Weights of a small GPT-style language model, trained from scratch on English Wikipedia: 10 layers.
Each number is 128 + 24 x the weight over its row's rms, rounded and kept within 0 to 255. Layers, rows and columns count from 0. Numbers have three digits each. The size before them is the row's rms in percent of the matrix's.

# layer 4 MLP down, 96x256, rms 0.132, rows 22-95, columns 0-127
097:144103167121137148105118135108156148073173134119133133140148126158146143116137145155144157134135155103111177139150161103149121145114153120147139169155078154132168179141108135129094118118128128128139105132083101147118122107163087102112132112119090103149165114088157123142134175149133130157116128132110125101102116085136155103096104159097090164118129133148119064137094121125110122092101
107:140153140145097091126085098129123126146100132137155164126079127119121118076124122115166149146150115136134126162133121071114114099145089084125135126156112125093103106131141127067118105162121117118160144113129142112114141107148066114155139141115124157112154106090132120181113119141138106157109154096117143126123152106095082139135131160120109106139100132087170117168109153093135103117127
095:163118063127120151145117106072129112123117142119134135141122123135131100164167136092123096152153156155099123159148162108140104107106129163126102160079108130108152115123108105099106133116175122107150121105103096145133120077139121139145115129092152184125154122143171103162108148132121150091110119196073164127154116117143118116106120127119155128098078097114137156140107169108084129150110
102:083123111101157115079105116102126094119127142136147147147159131113148129133157132161148124146069150130130134129126170129139139127117124094139153143116093154120148147121116100159152103105112151138154131136112119147141130127137154135107127141102137123153166080130130128128133110151112107130151074143112131142122115073093122148114141112086105144124124100175105097125114100142155159109175
095:114138134121123142119113141136143155118125161142106159121131146111110136115067104146089118137104118125122134116083178134120126135127104090134146176089106145157123134114096138128128114175147125113146141178130106131115183107103101109119142106072120115135172102101152190107150128139144106156135121129124119179118104153114112162117075120117107168096078100110183095128146178098152099112092
099:145143159148100112129101180123135086124139113113086145124103139110136170131104145140120116113147116183141138129109154128120163122133130123139130121114124128152075108137149135168126105164132113119100107115129082138138129108108154142136171071124153138118125201165106120132128104088112124130107160129166116130093150094140127096139096142191137113134151143127113091135118115107116113160125
100:164136161146132101113105117105109135143152082127109143121140109113141134147124136098116148099132154119150147107156148089159107142137101137133128165161126096168139101182167149103084161113108130179113177098113141148159106150108098119136132146110096162074134151153150126126110136123162127138117102115132116123158144085138148102139129161104128112172117157159121120167131104139141144149111
097:127122090143133096134132142101120162153082168171094147091126209099097145160084122129120067143135092154130120072117164110111109134112099121157097070115130102135144096141148147133139102140127127138105151158087160157120107092114156139140168095149087137125137139113116124092119097103158135155117118077142125130108122153125108107125114122136113096140154078126111186090156169096147119138138
101:116142102080157134129129110108123152092094149133123121141199131124074164116134087151172118153084127106142099121151127156147111120107105107110116149103142150071151117095134091152115117117093117125127105158121159127122124128115135161096087109137069093174154119147125147115100127131120141140117139108122121102130122124121138116161118125134147107094098110152109147128128102159105119112140
098:093157108142130115128166148124120139110101168142150149142149083109156117116124102118191109107127074146115157140058127126101119112136152120088159118122105163119133145099139135129158115127135092094110142165101163147110141135080104133162151072131119119140131100135093157121174140137096091149116119127116135136122137109121115079132126168140157112120088131113104095177104093130146144109145
099:120059148179159143171115116153108126149096142086164117104178097124152105135136161138122112114151115145088163124148135107146167148132151125144166099121174093132143113137130132155128136130113111169149109132136144082134116062157123125103147134122122132120084129124099133133072097123111120125133151114178107120137088145102087125115155118140133105122134066139075130116098079162106121136128
100:142157116128122121123102088131075142114121144108116114142134128151162137108151141131128157126165123115121138119139131115124102108114173121138163150164135155138091066101119131133124194147141130143132112105209095152150148087175125112140111144116161072138120144114073154136149151133091165095115162120075154138147155142166092147143116137119145134127171112123144140136116145111125106145122
101:123112089098163158111130119166107113128149093094127099105127081180158162108152116155123129064151119118140168107126140165122183129135117117129167117121126110153108130137157137154140143128137113155137125130161130126084100099085157116114094134138116159142148131122097094110126111098137127148123117124148118140145113130139130115152106114183096129124159152131132132129123094137119140127135
095:113115146131145113152103137114143116116111117148128170113118142106116119133165157130132140151127151112123151153154125105129153086140147172100131129097127127144100168111072124168127067094114136089137095123119109128201096135088078141132127130188105156145108095138145122130157125136122112115115131104159202116114153109148107149090140130128109087169062112148099123161104119115124141119118
098:111144165134070181106134112147169118140118134118114107178117129130157120110154114171108117177107140148111169156128155132108154111097157126125131140119133104134163125143132111123127144124097124124101095136128143116154116118078125116154116087098135135074129102126144151172099135095095113168132112139127174150113098107108139145112139132099077084136147130144163084111133137146155114136108
102:118119128153122168125133119132147125120143129114125153170100114137147161137147110105132129108108122129103123112158154094116155100104161146106121143082157086131147147140122094103135113138114160096186184081139135130103095113086114125131132153108136141158111157120155107131124159159123146090111116138132144149075136119108100095148155131127103150126081111114114135117166138117154137100147
112:124134137139129127150132148164060138159168102111092137102154145114144156157097108158080121100134120113169100139128139131112132118110139173178142137143079142111163123115144142167124100115111109121123125141138114149119128125135118115151135113129085095132114160125094119059176144106128150119128115108137105128136116124086173117137139149133162108129128120152120120110117125103111125143145
101:157113116073113133128166172133100130144144116122111137116122075145120133134168083148147150104123118141185143122156135117149136129126133147096099167141139189133119186164152135104131158131161127105135143120153097132140125129108134130116154126132181128136081128125127150129099122120096145121147135123132123149138175150144116135151126144144144144161137190090174096125098161129133161150130
099:145141156141151160178148095160133118099138120176122137124143121116151136145127147103156124141149115116124142128108095168130108159113089138160102128104122121147144166127152133151167128134099108146145122140125134116123155157097157145093123088105111083089109132166154137110132145117114130131149106112128156133153085154108143154101096103071166138082131169108172069132152140096120118131135
096:136141146155128101125109104107133168172116136163124128142108125121128113160104122122114104125106120116116143153109127139136141118159151147116108087174197083168119108153128178126182079137098120143094159157072145129109119136116118132121137128198139132119129114152116130117141145116132124128117102101125115083172093159149103115148134115139131084134167147124089132142135089131102164155157
101:098101146134088144125107139110127141129137074128177130138139136134154157160110152147157125107127128144149093133168090113098108146109142141101160091170055132113136117095107116133110153160137124129153155132175165136153148117129129112121122135129159090117141125141132146108136112137153155167135112103138141169105150079116116100110142153100081085108123139121122107122150101114145113118137
102:143113136133120133173120112115127142181125084144145123119133138139126124120143103124104124127098141144198112174141105133134151119094075198127062123101120153124148137130107120091127131146172146150113162129134139119139112144114102129102141131121119138136145129138155095127117109073101137136141109152082136104129143134121099124095139123165144152156138138140131132095122149123102085192182
102:129123110120146170125105101149097143091128116139130097117126124127104116122092131148084149134180127144152099185121086169107098109108121139125130135132111128117173120117140139122122154181131130129121130115095084196115095124154157140119091152144144144109104118124096146135102090097125115117126128121157149130162112164132143136169154152130163123085166087119124158121131149143153116163124
099:122164106168093094116141136098117180117098165182124123128140147122132140123104136116166101152122150163164090165144142122097113132141098149149112155127123161172176100129115137102158117168122103082122144148083124150098101143115112139109145121087129082128146116147159174121121127117134106115135103097162158111156114165119096120130127140069157175120126098095122118121142120063111114121150
107:130089143130122163109159117087117082129149105104124093108109158172158139085142111148114197144145144181148121087118108161141140165128154192108115143126123112127134099098067089174108145157171111103075130093158115170089161130122173147094145135142139147153137128138124125124127115150191108134114132112113138157096146130146138167141107138107132134131133120129142152115143150109118143145114
098:110125104168089097119120164145145145130136137154139122185153098119174109147140130115154109088122141134082152195119109146117152119116175091136124113173109098104097115143078154141150131111134107109130123114094168121129119102129109146153105085189111150087089136122128141119146127097105136111159142118142162108120154128093130112120122091126099138166136146127150122128116076120102151126140
100:144150119099115127130143177126146154138134115149080090133109103132105189126126093113141132150118118120143119107116158100120129148118099135135134155162098173147119167120154161054110137095130138154118144111161137131151102080102138175114126128171073169118125151152139086131106143112146159124092142141152130127105137139132129098155121161122110117137115142128158110110159125141121148105082
097:136178091097135140151148145144181134141162149107165154156119148117106126112147136095119103119163121121122179092161088159105114116092090090155093150123087134108163112170101130116108101116141123093120126121116146113075136139167104103137131120104156101086136146125110102124095127074135161157113124166096114113166062140116118088111146098122149118117124124133128081140148136110148111128136
109:144125124189079137157153151173141081148157170119128094169125119108114120132074152122158143164113158138107140098152114126145119130117105114103123138131118133100144109073133125129124133134120182154141077145133150071133149146125092129109153130109156145116149151130140122161131124108114167114135113147134110125131118106132151133124119085085109144178151169123142066100106159157161094119109
103:150127176091112160116141127159143119165146135128161117117139123158127127101119149165154147135112101089141126135129106105130155101137092106149138112147144146112133130147133094138140142107089084170074134114128149105116113140113103151148064103105112172153197134117074106155124135133136081123157124181110173136123155140120190150131160113165132096116146092102132112157160129156110155098079
100:118140139158122101155123175127125127142113102117113118151120136130168093142094112096102126109120155136158142136114136102127135116127109123137136104120147095161086134128132076140096093113144134136102119133180165114112085111080167162174116088150098115097080134141107135162124168094116094128082143114096138084083151146089120115127129114160140122092139121107132112159129108136137097153109
105:095131132100165118133117129090146163143162107147150122121154165113111141136154132127129172123106079093155152141149071114169112152131160113175120115137139087156145136140101145113150117108111094121156139155113131140103132141128073134168125161136099119128140116113145141103135095134182119142149137156096122126101154097099127167145104123121101086164162139155124123109150110153136138076160
097:182152094140117108100128132094125141120171139141104157130107115130114123122164120085168131123125137115116116141128091118154125151103153134145116127162136137145138074105103100142130120100099144135171089127111160078126110130151147147158117114154094145145152148124089096175172099142133102127132162142099114099153128116138107113134114137127101121124159151151099089119126139124128109128103
101:125130154130136155099112106122164131094128144119127135110131136085140119141105144104132129122089088099104149148098118141178097135109145152153130115131137098167174107133131105147106056112146142103108131083038111128127124138139135116117137095133143131141107174183152104084092152110141116119122085097142126117181077123156125153118143149126132138106124125165102090105149111108170162108115
102:123138177113101141157139141128172119112129161134116108144135091088153105075118165151129124138150122117090126149098168156160115085119128105157079168127140067141186139148099100129112096132107098119138117129136101129122087140167148101138156121087092155109168075142115130125104094101088105121116120142130143174120105107120158172171155154110090130101101083142128108089109108111187079112119
097:170166109118138158159160149142135108123118121130108112148118140154126118133149150122115101086151153088123154153101133139095133125114100132134119119129124205098128116095111147125171116110128125088122121163138135131141104116134107096145132100156144118131170076102103153135139087093097150114124156161144109124146170166125153100178109113138113070126110135118146147146106144159113090145113
104:105126136103122133153081099112155123093135172144101154149152110121104131090166138110128137110096120122101106098110131124126144137133161107087091123165124147112176173095128094099112153126144146164156113117083127134145147139101180115116107157120176117151130153088168117133153174179125127096120121098097107149153092080120142138087127161108095153126107128115122137105153143124085110125119
099:117134131147092107116091097152109116118135130106081111124161116128167135113101112133147176161118126122178117073148074126117151149161094141123124089144133183116098126110160126119171127126097180175128151137123176131134112113141147157118073131122110137108128097130176089153108117136127149141120144094086134093142123154131153104093130136107119119085111169137137064116112171166122105144154
102:145177115116166092127139079119160153096136168150089155162140103133068117087143159114125119127160078127124156145089112155095112127109122103110149134086128119156130135120125126111111140139146104131169129129100155113129160113146105107142175126114129133113102140090082176140162089134085093144130168130139148145116129118070124128156132117107123162120107095166145158181153128150107120122165
096:124157134139121128131109138101116098138156151089111115101124148127125161151101102065085120123141149153142127092139130148099114133183134123106177154131101118175092127127151152103057145132147144115066155168145119158142124099126191104111094136132130127130144107158107122094112130112121112120089138099117137148094119142144094102107097136158143156131137105085102114139131111102140177104124
097:133145140137120115106138112136145132114152107124125150138127134111128100125157104102158153112116107122137105085143108143119090156135135191132111129130119093130199124152110124113099159114097177111090131088105161161108131152088141164117141120125112127141127123166156089146125118127115148146126111110113180126138081154183119149116142148116132141120151105095146121113131145098135135094132
102:126153143115123107113161122153148119144118113120139155146143110134150104100149132165117112129148118127116149111119142074149137117108154102057103087162179140129117075160146128117119114078128150130091154155138094145125126149120127131111185144102151125118127127115132119130138133096135127163159101106105118130136100150130137123083091090133148123120108152125143138109143187134157145132114
093:104138113136137134141101160133112114183115105125109142110135146113114106130145082138141138128092147101114089144146095131127103065127142138138125088142081095095146128127124140117118088102117070122134095133138139100134136129110172140108099157108109148118130131150166142126118168126101164131129132121146175165109125091095135129164100131124120115143111178156136180168128099127138121130113
099:145121128145098124142121148084138124122175120099119147141120138151118101141153123087092109118153114140143174124137104130139132186127150113113153106114115118121122165120082114110161129169147181132159171159175081139115134104171109172129112133103137115160119101157118134110130099132167122132120167148119148126082144086105142098179124094092137119131144118170138083156129133123110137129154
095:126116105131107135094119115085130149141096113161100123171119087148113126109129100145129116112105140152113131086122132090170154181127114122088123090145148134092156092122133125094137147154130170174140138113088109126131145126130147131087126188131138129152107130129147117152113132101128100088153097128161124106113137142152135125145162088100117090168162163143117151068142082164093090125160
095:097138113125125111147110145120099087113128106093183110112115137139147120109113130123137156133103116089120148141129098139138118151157129067129164070148165125106114137133123121132160127133157155114172149091160115131158146140117104118145069151134127125101130114137126143150133124142109101128144087096159099171168164115132160157096139139159124149136120122124128119115132112167127130112129
103:093122137080127150113146119168121134093122143104130147126127136086092133123133175100135118164057110108133115138122121159106109098143094098104139157145169144109140121089113123141173155190149161138182151123140137137141141093151140102118081133109154146090156158156130152141112104145140147093147140123139114175111159132107109139130178170149126115098123122129131147078109175121119156131131
106:154094125149127158139101167115089107148168132098153116112150100142150130148140132147109087122143128131141097107133131135118119135130157130122107123092139125115145150136148133140126182122135113123132141107175126169138135168123130133128107127136143099143141130149165138093138127160111114083144137120146118101106146085141124104123165158111130124150092116163087174133158130155116144199086
097:114096161153125100102116142134110119121122152084138081115090132116162088138144144136167122134139153120098121144120167074121177150188114147119112147172086114098105112108104117160132124162121091147125128104116117094146099078141134149119170088132148139143082121137114108128136171119128112096143136127142122075147083140110126111147111103146114153133117134128108141104166136148142125142101
104:105165110124142129129142100176120139116102133183145155169094124123134112117140124161124139159124127113135093128135109139147122074153106130151156139103154139147107134126134130131118104121146095116115150118133111102102183075132112130132123144117108171160129127116138137139103185123093147123104131140105125108123148090108104151150156136175079155119093128113160075110127137123124146096120
097:082124111115147135122129121148171156132098118125150109134176141132120127121126097132105121110126197126135169151129150131110162096104114113134150144086119096173091165123114141145115116137098126125099070137121110120059142133103149123151114115096132103127177099117127113148130149128147120154102106154123129138093124119120113117201147127184150156137138130109198153150159099145150136168112
106:143119112117157104133132099116133092122080101091148121074133115134115146160088097143144150122100102138161100113169128154135098161125093125121174107132100122125136106132132118146105152153168159161132120149096134139103092134161106162098115155162118140119118130112131116156127085147162156128146087147127100109135146139109097133124139130135111118148122143119162130087120146135084137106135
094:102151157104113148105130127112160130098143108086121114119135100143099149153141162131121106131109114149119084119123100095087112099081135174202083137128128118121174130139096117109124128118161147154109094141063087068129116123133143098156116131130088130175152132130150116114126152095136147171140070130131161120139124151181138157109154125114136117157115096107102130120067079118149136133142
098:117122134083140149144116164121149124109131143129134127109087120136134130124145122153148100145163112118132133121127163148143135128167113117122116133108118092127091088160141086125117150117124148143148162147144123107113157124151096147107123181128123163150133130136088149145104099136148107149160116140130148156108121126140102134140149127195115141128124112128065188104122153137171151134090
099:156157089161124108096140130114139121124118164094105137097135094078131110165145149133170107158131122089091145140127132134188119095114118111137129082119095120130127143097111140135109107086099135129153151134136103158172161143115118090155136125137156108135138134139141146131135136130111130119143144121168137109143138145117146087121120154143141113175091170185079124108088136132110134132148
101:108116116135121120172112099095124132099128123136137171130113143114104092128101167106125100122155113118110102133146122087068184108161149136115122104127139124075127134068102098149141128131150131124173096149148174151120102109118099116109162154136100118125127119124111146128146136172134141109121137163130104114064125102164120147117152079130093143147128079108098151138112168122126158100158
097:176154117151152098106128143173165124147132122123098131132135098151166144093164136132154136095132163143119147097121084145110087126144090145144155131128104125134146143119148139128096161154128134139149119146125100088089123118190119111172106188164116132169139087114111115115083088131124160120101109114152112140148141133128104095143137115175143154148145132132148145147122081112158121127169
100:101150140119157110146120120113106164114127112123128128076115113110129113148148145161154120109161142098140170095090139136078115106107131122164145148148111167105118184135168143135161138134083127109145137140181124120126106165124123123119117149107108081134128142132151164127125134104142138162128127165150147120130092112114089110112088105139143142135142116139130105123112136130134142132161
100:105145113105100144144115159139135151151174125162096113124128136163153129119132138168106154114111134130166157087096109142139125155068137132136091070136138137133140122165126139143146133115140134165123123115107139155128129141125152095139110126163137105086115162133145095123117140139101106122185123155157141154161078110147169166123144136144074144128136132152139142159143139118086125124098
105:102126167111140153108124153162094150140117137105168176153090130100143166150114133155114149146130115109121115091120148124123170136154156144156155107109145115116110101152162150148142158141089124106094105147191141094160135134148150115150154128164100122136134122131128095130138087123096121133162115146130167103149119126174097122159142134106146114127105084123132129126122113142150161141125
098:149094145132119072104115118142113071132177147081086131103156081102141163145152123136126110139119085155117148116161130134176142113102133079129098140123115086150137137132111134146104109090144116116124112128142136158140186174116127118142167098124102110151165153148151125099174124158114109140137113116136102164113116118136157112150136117133125108131141144143104134149133130147128133115125
097:119153121111166098155139180154101130130122112132098145118104138134096104164161172162135126127143117132136091113164125140160113099150119089169074125145155115165127142135145144162189122120129146112127094112101114086109125140126131082134129122153104105110103123135152156127123116134151132126150110112182092124172095137088128138127140060146122112127170135124128171157147127126119110149129
109:121130145142109085130110099070126122092115126185181162082136140127093184113125087129063157104134129122146151121148154101119137122145137140145135185107125122081106145157148135127145122119157099091138141125147150144113113122123103161127088098104110126168140136095105114137135138126127172125145150157112115115104128167165162164095157129099142148113107135122127173148160126135178139100146
102:139109112187114107126135144123087138152148134118128127097104127170166098111130119147198124148135175153170086141137094132139195130145142154084111134117140143102096132113118111136066122126056185152117143140109109103144114109134127094151089109122154127118138153120119115101123138092109145132128171152114116123093113131164107121116114140176167116133133123145139162164151140133163121080157
097:105122095128140150147143146158114142131097151066130115104075147164100139125095138160106130144121149108148148106145127093113157131113164120128077109125108102145077163122112093101109135118145083154099114167148108111114105134107170087137118155152165144134088126104138080126136168128111142159159134133117090145145153148137110112172125103148150125140116120100166114144139164134099099164071
096:145151119146145112149139111156160150165086120115122120137122141130114153120143096090118133129123152152130130123125170104146120173118155128130128140120156134132088105145134095094135109103125149103111130136116127154120097130109122143132076125129100090125118135116126146154107134099122161140086133150103168088090147120127104157102141150097191157104141107080163118131143116133139166131109
107:145110135078109093151135094120158118124132153130138092145113133135130104137131157135122111111118132073097127139110138097125129120135137137132149181122137158161121141135114135119115146104120144127094115107123161122100095106138125118114112159126142151154088102095108147181115144121100126139122124158125191109087106134152125151105131132123091194154141146079109127096093116121088133134143
093:138134124119131183099139104167146154106104114135124136141130163124134125133121112118168152139100164115116097142131107165125126123107104139108167124103148135127145142115164128100126148128140146105135124078149140158114133144115137135090129130108163139126073136177141168152116139136110184104166112104151115124140137126141126144160141124121128158082168129096122137105121152174153130134129
115:142086149141136162113133088097096111157152097123146128090122111149126130148101124102116138145126137160151055145164122157155142142115132123140144128122151094100122124121171136159109166109151152197160163092128118152160137133145126135116117128121120136151098170172158116092131117091122133108146164159157120125126127161122151140109171139099127105100147134160100155138145124150101121154098
099:172142101122147113119079107096128147151117128136117128130141127144114119152069099109115098110120133125123132139142108126157122200174128118109124151120133068096092115136157101151163126087119180144139100150096113123105130138184136158135125106157154133113112133097176114111100139129159142092131156124156102126077150132127120106153122143135092098135111151117133134110114075119141155139148
095:137117118164147125149119105118176146105118132101104102113140148133096134130161165111150133092135117118115148143097147095145095134130117075093112098136109137122123117124095163137186114151118104161127121067102112109102113176170131099093162132145139149146111129133116126096143126169148061058141143139135073125128136105173117129074096054121149132126100160139076166138112118142146103093147
101:120125150105113150136158179157129135125078111175104087156089130163122127131120095122088113179126111123109098107151191135142119118124134149100132112114138153069131130102155142118101087093122148127170158148098151144152155160096124130106172107132135122137120114158138119143178123121134129143118118126106138118103146133157150132158104083116149118164159153134106151118153133134125165070119
096:121151158104163109129109115117152171086117101148156114098129183157089103162129114093106141094155102063109116106150122152112123116116089138151154124167107134082128153104113131091092120119130147107130097130161172138127094136116125140134136134103134127132128116145145094112097134158143148176129158147092146167119116145081120120102092077149141093159090130146123128156102134064111102096092
106:104136081112130152139141121122145084110134143120092119120107125110105139128120112176160126151147106189132154100111135141097077167137178118119109121115168151133119130155168179109148103151094129108111116155139089125130129135157117106098119106082156156110156167100110154102087149166109131132134201089126145135100128136133133163110092102108158173113151130108159122144163158122113128146124